From a checkpoint of a small transformer trained on Wikipedia: vocabulary 1584, 2.28M parameters.
Each number is 128 + 32 x the weight over its row's rms, rounded and kept within 0 to 255. Layers, rows and columns count from 0. Numbers have three digits each. The size before them is the row's rms in percent of the matrix's.

# layer 4 attention output (transposed), 128x128, rms 0.136, rows 14-36, columns 0-127
135:127175168108096152113099147122119142120176081123146094106068109095065154143123146119181144102147118112114173105140188141121135169136116104168141158140149125105171182176133149158109100182081152143087088134141180117063126120124170147148124174113159119149036158160111134206109141174138124099075132082076138074170090110071150057136080109152125108149145120130097163121099099088181150138135
131:135103080137137083122134150127196158119173118154123190092120097154108138092120152142132102147047173169136119071060125079164124155136167131099125139101117161143106170075214131119156130174131118076177153129171165091136108103167032123118155106109111118118116091123142181138101051146115184102136084137124181081097066158129136094147123159154137139137130150077123138129097153111122137162106
128:143074194134119105131106079167153120144049155083112179131101125179126132141138097105178125114138168105155116183117137105116133124144159147091166088067170123081105139161132064140135131062101077115176109117175114122053105105136073172125154146121181082164126119106204175192138133152121182121130153113118146136140107088085118112102144132121181122163072110121175144134096134138176140086150
128:166097123126132055105119129167149081119192085150121130132057047122173118098149136151151155123086152161172173098055125148150150140134120150133153116085163114125147097107194144139147149142138130064151162100144190094127168148104081049120154124154097122172145124134130136111159137158133162054139136106138132118126072091177142112113103180155076087074103123127071198129107126106123138125091
129:157167102091178148179145146160189163086117148102185109133157160123168181173126163142165119139118120170091113097149087147116071204100118140106095143103083197067060104156104122107073109144106141178154174080105133129180110123178158115129126115166154040106123125144156121147132143138147117165088156159096100099095160149143108115140122108068125102098096139090162115079119106147097089152100
137:135058151193116135131121140103098127057128098172127139063156091115139092125101106118150124095132126118162147142099163161118100112133142080103139114139151123119152130055096136133135129105109159077121157143106165123080150126117093140147175159099147121187153126074111161174176101113075134096071165170210165100160055125126181123099094120137180154192186148092108126139142123149196109089081
130:154147130147107127166156153120169116104204123095077142157152142127159139114150125064085166069154134069124127103106127128108139169165126124029140064131123131133114090138124078157092112059124088096147177170131121157145155143125113122132155138107116133061093093075140086118095164117097164183130173191147090171109191142127142191162195110098103115104104124128123149104138163076125176147133
127:119122112081118133147182160068136093133125121107095176100074115155170135143161092118139103151073164130126103187107133138157062093145098183151105129114081140173111123116105100126129145099165166097132164143128084090093129151111137148179126186108144134197183086105048157087170107159106131162127147096143192118088118078159115176090061124166180161190113148142102131150146085124136081135123
126:140092151161088112124139117024090087134149139088121108142182176130131160124152097107107101097102189154111136184139136100082145099219086115121097120146160139149057090102184111151142100094127100055078200126180076188159127150117136160134105155129148111144138123133083102115101133129079124174132160172157187101112179148094117147111071142109156100151096119153149124107147164134136131131126
137:144164130089135099136127119134057146171135217130152148169172148146125179137127167132113134143083023073150132166138086128142115122102086117110162116147161110164158100106127125158112078083131119146160102127095098150171211107107170115091124082101106114146139161120123049116126166138146133116133075119151112149136093124129128103124107105120076181096142113145164174117110195175116153033152
131:134137184202150120117091138139086108076110077099150082087168151089153136029110113112084125166122169135197122154079071176085159111154079073172126113102111151119188137128108159107144088213122149123090152134111101127168155153163173113126105155119111177092132161142102125140178139107106147063074139120137111117136130130191131156131143061151124121089152127115137143124103122122137085136169
135:104048093137127059173100180156144126124129093122179136109163108129054059092119102128169109110108150156143085131088155119099156118169177131136152156173159141065135128162108149098184193114092141138196162101129134131103075099147077128152114110171126103094108180135183148091076131155189175096154123129115127076124121166066168128158096110115120159163170112112098153099133142159136137117123
136:168145112135153082071099131171097180158098127095131107104095122118144119114104141133194132136147114155081089122138108154103123094090093133108187062117089134124145148111181117158166098162092101134107125082163189146156115164099120125130100104172113108165128107111189143174177085136171142110119102061141089152127150120097147120135089128157148075154093132088236225170124119118139151113081
150:139123142126171071124115101153132147186145118120141146107104119138149126128108134129082056155190065158090116126102121106087139100111053175117145123114140151202131109119163144087149149150083158174217139128124183087075084132113085077118098097132123125128075122108143085116126096142171110152116076079159157136129088180171177176153110174153121134192154122082132183126138150138071124129093
134:091121069165126117098071144156104138129121169159153158149088139127116114142123112139167166152124107164039084133115115135126159135117229096163107127177089090104151127083163175152145149140145158035095066149127174118088141118050115139130112120145128125128089126151101140134142099170110104159187136141179101089156173057129121122165102128114102101086138132136149161177156122130148174184081
134:065075114112118113119113135090099084155101126157164125102109099141154168150111077141121101062201114102132160133160158174152157120126181072073092123120215142091121072151102111160149131110131113080080135162128154121069115176090044073118158120127147137223127153090124159177090152114111163138140162147166122088094128143124122096151110130153133149141159110188127169133160138116149154164138
115:114129169109153147109144166176102119144179081102129144170183121147120147091105108086148184122040104128131140105130128153136145147153132216142139102109157057118209172065141170094124166157074127100144134136112142183135134157171165096148040056087095153126088111116111077099153111150113143134153105174116088131112103110136144113167171110117106133114108145122107176103071146102156110083135
145:131108121080102083099124154100117090150131160109069137142107194159159132089092160121108141172132200176102105192078142084140102157157108129081117127106067142170063124095110110119118044178113108057117158157151108117127125188122123142129188145090122144066159101116142101123142063145179168104163137188121133126118155139110144180131134096101188124132140101118124164156174116126114181149102
091:109155115136136059092166131142079156102116109161100118102178156136105119147147138134127156143165164165121107083184205080140149144066122181158041151066113156140089165138122148087125063144128096076193165117095164149113124124127123174140141173148115104117099129166118184066058174122175125122113118166126114191123125146129084136128096158143110114081128171092108134134135152123076094121083
090:139105144109143161150080127174138090124118133060142111161111131118120085142131061119117068162127150103099136106168116143146146144072107105169141075117131112185181149108148172127082124169142171129122063141153074070191153118206112119102140079153127142118124118112098088085172146101119180189162173167105179129113151167089090142078137129108137132167185108145127131075099153186090098150160
090:110132096116159172146166114152111131102132166096126162135216075114138119156172078111100146152061062113151098062190155100114120174084110145123110148152137123163135087078094157133078114158115093114179137133096133102121119114126138090147154097144065117107125147191167094152114124145180091138118119128082144176061120125172168100230119121129121050108167153148142111137118116103089111143136
092:112116118063153172125088089100155122112102158143133081165102122173115100134091129152135107169206183100138088158106106106144127106152116123188133075116132139209102147130173124116175129132213180107112136126176112149092102181112111087084126168171116126128158119089114106066088145115078155152174160150131234132112104123128111097068131097123123129126167129180115159105097128143141144073114
092:162115090104115105154073119181110152135153166143118144094130202091105205129103182150071180156100107097132076114069150130127090123123140135121104155086145076123048158146133135138112112156112111130082131127101147152122134135091126149190079135109128149166111158159142158118041137131119119069123125114083095163169111094140187135169163201141117058099150169049120115155121134136133137145154
# layer 4 attention value, 128x128, rms 0.0521, rows 15-36, columns 0-127
129:129127132135159122128144135125088116133144114067114078160100136113159117162141102122040146129135050114103098154129033141122143152102114118166144150162149094101091148118142139154111188143132128095120157089133143167144138164151119072117180139120199069186133128121167103155154162166093113155163174098128060162085189118112122106176113130088193130040112133094135109112198158149118108113133
123:076117142173175119089214116162105162076043139105122101162172180154217127146134123120115135090127102094093137150143172074122105093146162149144127120152125188076147118143134105177116113075055106104133170134061141181097155188142081147108123110095122094117111126110082131140113160054146134143125138129134078120113162093154181130118121114106175129106132154163113126172155101103142126167133
124:127091089095174088154074123148191131107125137147028122187109112140212108098144172104131131148129049076112135180133115168104069173152117158131183147083136169144115143117120115097141164151115144075119146075117120127101156150109098093137113158107182114118142095120179127190164086162102107138130182131132119132130191092100109147184168122083114135122092077090168135090136158147136118117131
137:118153155120131184130153080130137097121129098082145096141108125139071159124175119147056104152099184103128112116132225162130169171043121128118101104141111121078083143094171146182166124128139110149042096108149126120158105118132083144155099106146105169111161165109171139092150050115172133149143185097113070175119144179154144095112102111168101135136121140156116142118108100196113119075118
131:129062094139175104104082130123129057114076157115084125137129180133182125108144152129115153021131157096094090166155062062090135119155165164125131158129119144098171082175117139164099107140083142106125072115136098107154135101151108091130210131136086192109069071159109127147134139156098122132137157120173137102111150114134166149138091142091135136129130138131127158110136207121180141166086
125:181096146131135168075072192146159084151106085172168115104100125170063100093113105128147068163144111123099141160145206131135153102057180139185072114172162136095091133120138140148106189145088162092127096124115141141128110169146129138119090143128111119097123082098134126094127071139114134139086139146111132081099133139098159089202179183113144131105186148151127127137100056070129147125126
132:078082072081131092098118125131143132111098148161154167122167157141177122156144145104146123012126169124177074183131184139102095102174082146134106169107107092125088118164091112145112167138104077118127193116107115110146155073157126140110149156140143072161130140146106126162147123160111184121175108152120172080099085159110163167138138150161119095052102152099135088109174144112181133079125
123:105126089098073120061087155187149181109076044064178152149112143123100107146117173138116157082145133089176133182145140085163147166134156141167083168128129127095142161102110148137119118108125130155085131153108083113089145096163150111076124169109103141138118100123091077061143202166094148142110052158164160123116134100112175146167155087093137150115125175158106142137132079098145152105159
135:064185123171153118172169055140113171182138112176116148161121093132093134115072118144137125111114122164123181060121143144149145116121115131128155109121150139117145138111151107124120117116162123160162114144192118119103175185085083150106144089040108111034135132123133092103095056143138106093132071126186173085161115166086153136147191170091116149174128141141115118103100164177117091119134
133:168182045118135109099057154106115143108174119151087165158081097130122161072134156137150125129132159084147110156150109106195129191076149161105126184172150099168130185164081144172133081123156152209101128104157141147169100121083151101134185083142072147141084113125109136153107109121110128105113155139146166118194132131123105121096093122095108083193128103119174125130106078121166157158108
136:097231214139120106091151151121102108075098108053120117126131156158140099101146145140112164129084125106143140091129075093133117092181148114133129089174109130137083105133171129163126135136153194073089089138130122143120142084166142102106153111164184169091112163077146100195141217060115085167130174118128141148097176119105091120151135102076124152122130113103147106143161139145102136145089
134:107077069140185155094150108141176188153158170131156090135157113121149195119147158128131168145147076097164123060117176107090110093117111140102143109111137151120155156138113112095127110126165091144126133138128160116188132162137073118152117098050161187100063120095168125173150117094095111146118112120153068165161172113150098100096174071062204111129113128162133126147198103152103097127131
142:085103121128195139110145113092123136101219154135162076126107137117134154146121144153102127178136069182168106106124107107081077152162113157133091074083134137111132156120154148112120147159175156087143179081112103132117162080152133108130140099130113102100102163089193104176157116143204039121147095123151144128133137102118082119087151183056126125130127149097182150184166159167120088089118
141:086100150120135126130089143136155154166124176127114175155128139152153130104107146094110136162142072089152144054109090191091131119200111122128135114099117138156147086130111122055112163158119054115139065136108119131177124118133157095145120134122153110190076105127130130051162166111097176118128163113120211208112126182068061113135103070127185144128113138151120133123126122155097109182158
134:189113154114120151148157138186169148128076169112090168155189136172164118103071145098089131103149110118079183222138113099118135103162147147155121190140115177049145101139110111147077133129116169095141129151123101081114158060155090108126141178162117148055104072135155095148092111135129115145132117097121182139072114035099085130118139099152148129153134129117094162157117123107133119161129
114:152145103140129110120087102161098090163104162131106099127107139117093142080096157149158145143110083161133141153157078205170122155062189113160111102181111103167137183168129118030118063163119104118144098090129123138171156130075109161135117063126151118144127181061167174122151114123102167123136152115092132073164133129109133126169170122036112128114115092127102110146112154153060124093145
132:080114136101145129163114208145122133125108113175168063137097150172125160135138106096106129123154124121183079192163145101177126093112105122096082154126148135153091144083110106136096211096129094105168135134155141152135140093158113099119124053066154120180093095153105094155099163161095141133114112113145149150143160127096145090166133130118184109041169124190111149123122043134150108065108
088:113146095136107099185089146136130118082138109155126096106161098107121095174149186130067174132103180119072134123118141097155132141102178160125154230099072167144060188081171144146109121159084148123141114065145090114114177099165132139125156133157103132053139106113120158148104068149064144107156175196115119145127123115128098145160104089125095129142140142123145148133192081180102135124097
087:202123120176082209116187125136172151092105100050165102141127143147093156100142156112149160183117146115144127055124193115124065207152092128128112070091114080154162096168172144128131110117131122056113128124118098117113085112109180108100154096134140153135136141141139153114158141111138173154099101177149129126159133110089178109113145089157152110125103081147102114097113160184057149151099
093:191123145126079137110185124149082133086116105151135085115159163135105157124200172137133136107110179108129066175162149154135078138162103096126099165101124166136081201094113161152076090101123052116137113053078119147101078105136143119162106107111110107083134115080137145136106162108111201166122136116188138112150128152167088084176091189124123087122128136115107146125175111094152109171084
092:097156124121074162130069078114167139132114124070188170116168075118143167098116149123129113187119100128137120129141154137088088171110128161097095163118099076131126088128150095086164110173049155101132151116179130137056075103083154155116153075221154159159099123152084112118126133080141128126109154100116122148138220055116122127098144113123167103153102101172149130129145145148125094107167
094:099139108118127062136102182140110153134104150120128119112170168126146124096100132136162141114100175081166130072134090110144108042090138113061104184186153100155081184122135166171145107126085120124146099175102079145099153096159183159119114179092132128113137173125225150136110098125130137099063152133126191169132116165146117085119141120105100089047133124140126105126173096093132186121112
# layer 4 attention query, 128x128, rms 0.0596, rows 32-63, columns 0-127
102:133165108082068098157151110111139077120116139106064157132134125114150094129143107134109105166123155139091118118209138136139082165108150152136151135127121092162106149165193104122164068135139180176132098088133114154172104151161145164095165057083122089167097141117196130147123110152067140111189152163075173138077096112159141109129141054148142145093134125127138146091141114163093032083150
075:165135170129083065127102111127149112093137155148133170113133178164143117102064121105188143140102117111095071123094145077151105112155124179125096156098096071108058176144144113067160130187162200208089132083079136180157070140088122195142151138096153143133157151119182133127129138096090163110211139082112098160073134149137086139150166139142129137107137127139131141108115131113115144127147
086:134140165179192162068133191151104160119179105118147141128116103126114188097099126113115140075108122111149127158021115104110100100125086161109076150118100144099152151104067129151143162123147125143138129119111133095138125105110107072164118191169092127114109142146161108132163122149201112142103112107114100122206121119146101124120096166122118152091136180209065163161076132097200179118131
093:118156107108128082168132078098109114138119099109086123142127166134082027195141137116095097167155179113116101119179109110125106166127141082191129069132169127133119108196198124114130114098147127133121141168143167125155103155161125119109173090098149094187095163097179146128155151154054120091149118141134134104094154164119144144135206078136127103139148092071137160094121149165122047096124
092:135086110140149084132128146204165147128138129156145118140141104129057099090092093124176232113116096095158079089065144049141118104164121149125077156079071129104134170106093137094143134193131113120138138107147058149105161116100061121186115152125072141095157104152074092131096117081164163179111139119128110148163109134124132105165114159144119170126119179122112140125102134123152183124172
086:137171100119179131151118147067114114093110131120168174113191122103138123211127143110126134112176158169063108123175109145104147120139093106105100098130079188060125139121127100112087132107136151136154104109099145101127171174094159114105182149185159047101167120108118174103133150110103171094092092224194144125155152158152153148084142093156126108126146091138071139101124149097132111154078
085:106089135168161139130134104174151105096147159156116179114082090126084121060064075132142147136101098097147145136052135127162152157095121199128100144104075080138107139096099132107159171180132128110116124081188118168160106118119079163199141180160112194144131110157107097093128124079127144121122135052136089144096139116098087170156127186122104158166100188131144129152098087151142172152148
111:143117109124219184178154199128156095113090095154176081119133134147118110116121116114112151139094121113109085090107183111123135130178088105128094090109102159072141139119121165120134091096171130073202152114119102112164192143100127082143169132202182099164138080150132109105110166137129168150050089158148137120159101117129048091128124066147141136144147146167122185122101127142174141138120
093:134079139134138143109194178139178117122110180217177083155127105147156112099160103145115103125080131120102127114082109096124108136178086149121139154098099130134187187070055147151118133180109131138158107106101103165061153124095136124090117134180088123133159167184119112162086100102187131171136112123101074109119093127146107121159116112064181123172114126169146178148086132110089185149147
107:121101052131179090136095081123096148161145113070054171115143196144090107174103125097145125169220133101140128099171182136136137109090166088129140134105164200155122121155177098106113104145124085125122096166143180110145099141162132139132115123114140109151121106090122152084131205138111118130174149185129099132122107120096090159172086149156127129091132125039109104113100110112122061101086
090:133109084074182119068090108100089186107122138114082155161117183181081137112144188123130163172122099078134137119110116083149115163103139136115152143103115062138139168149201104143169114171061126087183121164160178153133116113132125111121127107065130121125124141121141195133124151144134150127140160150133081088097082112123059132153151199147116110122156134155198164051093112097113104106142
096:074165175107102124094097159096104065136119126093180141152115159185122160098112144137136098070115116143141077178151084133146058148166153109158078128092172145150068134090144156148167053191094142137086152148144130130070119162142133158172092163098116131142160121155167136163112165130174101131094114152019081145100131150135172127099122153069121132085098131126154146125112082102124157112138
089:108150104167170181106112123125113150109106107084201084185112081110149149137151105124115137179157179132094164146132120105047119042141052126173119174084103153096087138095140071146142073072165151078107125144116161157133074124165142103160100153130093113160157116156160120117146118172064085163124138138147132131101145113115127135137094158191089166183104107110117117133080169150159125124168
096:112148111081095143105100121128124132077143168116115149152141103177111177120087120166181094066148142176072141152108085168179093123170111106057056101180113160078172125098118182154079131082127118135093126135111148115135097118108163105153119131164217152147116146122116108135078159123155167151155184126062115159154149124109134087142145173095117164111155159157105057076177130096114143135105
100:116103137111142130197168128151137114090096106146156142117123090129181162106137080136126093194125116115153097106146124126148097068142135114156159167126155079154136133148139148169103153118097105152172166071149095220173144141125168076139121100169110153132095133104179101114092101184201126143087116091145104143095092058166180063135118113103136064084098138134136115149189119081086152171096
104:142107172124089087163154098117146074152072113085121073123113094116227126155147088161103158160068104119147130149160100056142080198176132139090179141144152101139129080108136115103154168082111150118138145130178083141149177167129143160134150084074127186094119123117140154078186160100155114146167111121101079120075134104131164156120142142144133136149155071144137111118163083119165138180090
091:153111157158097182116145159135149090126160116155175109162116127127195180118107095131133100122075079185125076121107123125115090100153099138066067152136109103126182149100045131105142152155133132101168126107145095104115143082043110151139104150165149175093128149145101146156109106060205108211111150092105096159157097135120147124103102152126152145149094126167145110163091150096120192180149
104:159125161169118197132142181131160148136143142158169096136108130132176171118127126114112137109098094170140085159082111131135137082208089126076105131130094116115201120083047157128091175157111129131138130121095100125068161108081113121108092163152118138063143134156062115154085115081214129184081131116141128145129122136110135134127088168093161138167104147149114103169104155075130197183127
083:105132162158103175155127100130116157163118090105181082126152125080193176124112128159115096098114107116177121162131141145086124106139070111119092065162195152109135049128089135150106163072068063082131149185116153090103148113107119081104133145169133153143092123096129140144092127129196092137097124132134108159150155129147169120083075135114176113120145101180092106136111148067159217149141
079:137098101144112130136144148141157098059131149170123158108102121088076096095073122102126172167110171088158127131079130085176132144149140148144130143054085054120170161107143100127158086166146158119115148049145123152161180153123129166176152112110122157118116190134086076138160137103103160122111115110140189079111134127125101175150192125117080191142108168110163156060137085161186112099120
077:162106110157106225119091160133153080171115106134132185151143120150143191130077154181177123060095102163114168143097085142139136085127164130104142137164143161159119094128098163135057175123094165140132144110110127086139113172109185108116093164182078126121053085130098127118158107138167123085153143122101160155152122098183159085097110032140129110143190105120141108133126119118099129130098
086:150123107180157122155140126220128119135146135128047179130097083112067145098091112124153172097069149088153119119096172141128094101113190161076173145093069119141156138138090172181165131144130114123073132061143124137124134110179166081144141148132126168147147147145147069122181127076118171129137135129115079157164142116119122068155105132117130159093135154097137163097152093169050125071148
090:173120096104062149112179150095157108124130132160172127169176144169130042157119082174131136092083101126041093149133165167143098148131125127117117131095110125140100173132098156124125108168205138127148120126132040145075116119095108065107129136156142087149117120189129101150062148114120129215130151100108151167146105178140093083156123074103125117119155098127182123140130144090088119113164
087:146108085080150146105136162106173100074160135101124153166159106112173160164142160161131121155117146124090136121154183116149114178165152166114116128166142102121114142105165155155096096141153121182159090093127108138068138096134177109103125094165090095125104083178123100090092029141169176138115150182115175143134081080123180065105094101091152132068183096130098138157184135105073097142143
087:132131134133053161141118130085092095142121101171138137078168183124127128179198128183142067139095132133110074134182164167112149143133097097133146073185212113120099111188168138149127124073083084103133111129178108125158118117158137155061119157155183084120086091150130140089155144155133138123130129145159153126101090127222140100090141111167116080121121057117138126113142102114172121106111
087:146109168097105137076138148130183091175100137138162118135101111109089127152150145095137136159108103096111101134120102102111119161128059152139148085148161143125173091107135119139155158137099113090074101119140152128115043126118098128113154130157108087191181094143146084161125145139168132138126060130167093054156122157143102176132122135141192125174056216210115163157059133167170143141135
101:163114144104094122173093141175126131091085117140133137165086102086095117052106101116153121097122113068120128139131138130139155165080154124120097095083115132120192050144066116149120088079110096089143136130165140194104170169163135144164179073130131158138136165143099137160202144119135136155141149123112147124125216141144183077131089130092141125116128132160123140226170097143085157128071
094:130096135154112078100116184162079114133167148081104107161142152115100067189138100112133109096155115140150103135137110110088137125126131131201079144091071123167125081092141062101125151173105094119184095120126183132124141115159108195141133041152127120099175111108085127166132142162153152181096059141111133102137164143122102171178105164162069127139078105087144150160157147162094096156079
091:177124082096121136085069123136119124145139068125115063137176147190127119119159130121113161149147215152091071097102139125085161076106066143128125106092104192132148140136093128191141112085063157094092137138142152113162115132093132095125145171088132149129099138163148105135137197157088102124122111118196178174138124119168138152114198117107051103125131117136158171153132168130123162068112
093:149133139201067133122145132189087136121132063142152163111178100116145047122126098128131091137158157047105114125123151162105123141164117147115119108132142060123131116137108105163136130155074088175140206133160182148105103143143160052146060151149080102070138154125145157168110134139140139131112077068081125133155167182100120159152163076135081082128154156146179120119130156083113127128115
096:183113132124043202142144100132156165123145130153160112161114162057157125106100116119089039115131117113170133124154129158151124122140127113105139135169136133127184100156080135121173105168101094130134121097074149192111149131107146118075112093145165121101143160134106154178142175062169120198123094132094108096137142121128184078078067111133134144093127090139142084113188111115066141167068
097:082096148148092127097199114145138075149155087191098168091170142100127161136058159120177127138181153095118106116105125132159083071145133108173131107133158153146104107133134122149128171072098100134055170134153081118126153141132098079152151128082095102187103148115131134129164082103133163062128165103098179165025093101149134152123204118113138103133113123119115135150100140110182144151165
# layer 4 attention key, 128x128, rms 0.0524, rows 32-63, columns 0-127
127:100160050146140114125127106107082148159138119107129106072142110176175101169156143185107109126184130151179180086217127134108181123136148096173145119139162157134171128120159141162086090047135129085103151155123203103096123094180135127103091141129140098139104120133108127117076158146162094066113140196186107132115173121127107077110101122147122060146174112115090117112128135105104066129111
109:154128073095145174100086097125085098152157152137148116087163122098181114129182205128149100138143131151189093091178149086182154190152157095133144076192136128134155101169158190156102087100136084084147082196144132075100145135163141107114130118120125119143151109095094120094136122128139084102127120193151145144139123121107141104168108092167164113147172122057100105187132125159115052132122
110:173126177061102132148109134135160091074104154122114120131086123047079120120117131060127131096092134137105116120094134100155127121147114152085086134129100135156111191086122138165177163194112117171139093102098078198144130159090121135141156114164131176106170160123125120093186076102105159165198125059168135078160123119088124186136146162092140181140107160089140157195105125121123138162135
090:121159101175129129147141113101106128183155111108138122087165141146128140164125116140174124186183133162151124135186155142139164139157142104145184121160163125119137111152152163116071110085105122051132135175155200039124133129193166092129059160149113103176120108130127113118100152146142133078081191191134114159147131113150092115070106124153131077106169087102122061101143123093128050103118
093:120121159110067133156125147146157111090084156161098162110078159087108160075133158077133106091087116066119093141039125102183108108152157129082104135131058110123141162151119110109172141138143142149102110098096094194146186162111143189135149112117127117140194136147116173158196106125157079131150123070108109071117124120072140152174134166105145134102109130202153167158122119130127181162161
096:136138104110205105167173098142161130115142106159151144067137220166106079129166166122118101094197087159148129170156139163150152127125125114116140123088176126159110145157155195111102125104151134110123164137087127069096151059158112115105061105090089157147066133119109108112137171126158148104072135067164134120107109188126117103119098113103122076111137145146118063071126163078079125152114
096:162096131096080117117113140135169163106089214120110094131095114062164140155122160099122155086086138097126086103091118113156108131111170148093084096160067114139107109112098097137169115138157116128167074132105058173122154163085084183134160113130118090118181120101121132157110055125115092208161111112104112109122133091073153136191157145131135152148120151168114193204110129178132157157149
097:124132117133126114180144057175141108138129138151125156069108199164099112125158138102103092151128095170170104139138150135128078102114152118110140102145119136171088168147127181109132145147163095147112113169047112099138174112146081098117136100113073125154103153150146177121167070075167135152129149124118078087195140167097107184129119174071108108164165110088104073046157131086095106188118
066:102076137148107175171157124098134146174083122143190195115067120140148174130104101191153108112119146101134121166138099104121106101087066187130160150126157143091129170081089056078167175083141129156146129156152181169101178097088120131131093105152075110143160097154092162157089133132143084099072141142129103121178123143127068063154128134188151119113156118108109083119089154106093114116134
079:096104136150089099106140129100145134146131141147105134153146162130069120118134118089121094160143065081117132129175139173138151168135055073106118109080154105157117121117161097141131152149121132131114074150122103149141064090159136176189135153159158161139197123108080143129078122135116145207106145091198082144127139051144115138128144094092143190172050073136107123094136122103210154122165
102:131126126090062141139036162130143138157169132158110118113090142098039114132068147074174153141069095106095095122092082158144144148088120187099090099096093132113124165121128116124128136158139100141143105128147056216165114129077132175146134150196155111152144125148157129109108109129099166191197108124082175129134113128145102143126156126104179117130108156142157128112153192145177168122151
103:169125174155112142151109121125088123128122140103150157145171081126094087147142110147090186154122085149104140106107109151098121046148101104142087095160061091173235188126175103110072098087105148145174151125174146105087136150121131117119117154110158147107128153095182174126099108135153116067123058172099118120167071139173116156183091121123158124108098175095155130091113144107090171106130
106:115174188108101083169106175162135182130173105120104070119155167158150132158121155116163116097103088158152110044117122122115188155177107108134102051175154142133137130155110181071123163155105148120164096157170129080129160112112096155168136136149126175125117157099077132088101081126129079079128153119149100133105125129103136083116140129071138096116089066114124087177141096052091141172091
093:103141113164170143116167172130133172066234081149134108130132085146091130161151201165163085103159128139114179131132160173098153127057119140172082119133112166161122133128126102172083119114175164065144131126118096137107100135134132091125142189116113175113095135146096081144131145120120133142084105138134089118198075142165156129111063047128123107144167140137090134077109135196127121141157
097:100113128138069120190104122087140126184125152115166131118109131124136142170136139136170143137141120090139096111128138118101114103144099143154167115185097156126163080169044142179190120155074143144140119147122170152051087075149156094154153096152097108167043100103139101163178119109151129137161109168143120119143155149147118056113064105081135109200180147087079124143127139168145113059112
104:154103128119162121132079151109102127100113163185130128102075101112183146085114140156179118165145168094166094081112136131137122086121128162112131193100091103160171086142137093059156137087148136115115141134191162147128164108111101128110178154098081041159160109125199106142052040122141115152133149183147170129051151121167113119144112120147129139107153113081099114154123129177076132109143
093:081124067104069124135071146134090131126096176134165110127112109113144071123170120137123145143099209157161087101148122123148165142102160130135109111129116103115075121103119131164130131100080145131128051228152178188106151154166185124086168089136145044151142145120102118092143081164096112144168129173156111136116194139115175138199120096152099111178127111108152113155098142127147118076130
119:181113149100104103144108171130160125080101158140107138163112121113111150109087124122121173065062135115072064144043149110160099109140101152114112153098093120117104146139082135080188140162116132175139122072143087188175134167092119149122168110090141131098160156148181115166179124103083163172159110064085161123098098116101132155184155154096142140116077168155167149181151103156121175160147
102:118136113120189144146128152165157144131136111048081113174098144097093154074098102130119166090065116112153188131089167148092115126124146161096144142066104148125102139097117153142168129176089198140175112072114102091095151106076133118153193166134112130158132109097200140066173209127109173167117129080132114114121118132166145150108150146127151107083076147143168131100158129184157153161157
102:194104149083117077091112120125150044119053187151119124129049137112114108165157140119151109135102146086162093093094106115163105110117118125078083106173108134124077171160116149100142106150171095158089127123130099193161129178117089135098136102128112096106151133131164152162129108115123165138166161079082123102120139115065176124183188197101117113162172182125119145172158135085132154176135
097:148149077185180164137119088131069153080157130109131100123146092150175131125091114174105167155085170118101177127100108158140128122157157152131140189111049092138112145111132107174126098124141168177148103121161105111053101110141176109158098210091146161080082101155166089126086111131127149109139105131127143127106115168148133145122115104145128116103092155162146143119079163185210059141062
110:123080170112086159107132129119135093095079199125121150162105081081137196146126086133118162165067084095134080163066122145129153115119117124110088125122100102171086109075150122128155115214140113146156092137119091156142125150109132128150171082116135153093237095105136112165174111088124143180155133095097178102095096114111094170155091176100121125138104172144155164158126130175179126116097
097:138123130148121107130090073128065158164190118138104140051130082125161119124132178172114080142147086202131154125143103107126197107106083155135108150173137090124121177124119116111091136084150096105116129185139158146131171182168160123090112131121179090146120117183078129172124077174153061073131106158162127141155151116093134153105129061162181103125115099170067119148059147140153109129120
101:148105105162137177159125112123082142137113098179163151145151140180154146090094143188111103121223109087127177111148109172061142096096159101178159115138143093108144060095150100097111107127109120134105136167117144119100111172145133088179110136103142177112106077172139041139101167141164095091136097094104105191120128203144123097097094088124143110192137140114119150080099150129141161122068
089:118145102135167130153111106117105156142175112095140097139186125159157126154173117188115092174169134177152160121207149126067112135095147113155160101103157158135141102170160131131115093089090167090139138135159111078084096077182121101122105141121142103115063093138129139090095183131130113052163125145126156221111109114134129122077109077164130066136150082106113121066101094133139065072107
129:144116115076121101154083110158163136098122140147134121172103110124140142101081092073129155100083106142155110147109137117131118103153132141052075145102079092125115105107093131167170121154147144117151117071089068180157198136088140153136199096137128107118159201086144177096135144101069191172138152055105087100131136144121082175151188182128133152122069171125170125135117135128151146165173
090:118123136147092172049156110113137084207092177196156150102091139078148170179210120144174116131145115083170151105114141168137132097077175079094116137124158104138121119122169104120081147127151142107072096124116179117109117132157091124119136170121074101141099133099137159097170196106134094127136164100130081100134138205114150132140117103147082124113193147156072063161147130112131112145155
098:117139175124107080152145131146152159150093130152109133155115164134140095204137138112094069118117134097120139153144167164138054174022098112108123128111194094105145136170160099091122178158090142139076182116144173080140112147139154200146106174172099137124123107082114168151133162145164102097125160093148100104122187127160117129106133140124142153083144113179125070119086141066090167190124
104:185153156101193102150124149174176102156143112061112130125116165122122115086085115090156151135068121168107150116074126122185142161149135164096117132131079124155081174164110166143132107134145158133130115117126118117185129125127096089125128182138153177151095135126188130125230153105097127098117137064084146114148049059146151134114157100075175108078135139183153125126169067108112108121153
096:144174132135084128168169139104137089140112108114123078103099145154105080204176076130096116111100129184127123094099163091134162179136167150113143111107120088149097143143108166125128103212089214133167135111121167077105100103136146136110109150183121110196070085133120102104121141103190122086088141105103132138156123072140135172096129112131181062136175094120116114207114130140070139124113
103:080121113141155114087150131077139121163094097102140130150103081159149170144120099168150110144086117133123146147126137148109122090086110087139176096076184104127103107092190128148108102124122173102092138089131166122110076094127173137099125102162086067112109101134121136160088191158127142131116093164132142134127215186193092075157094148181133097178133128181033142137120126119134168054156
103:116087109094078156140167088078177080092093086061135080155093151091152121138107087117135132132185161122124145164121119091152076099188137130085116167132138119158133147141105147118154051133167134179111104117123090151087170158143119126179160184122045151155140110128111149119166185122073072098104121123146092145119097126098184114145150134121104164100119116132139157112171157078195129052138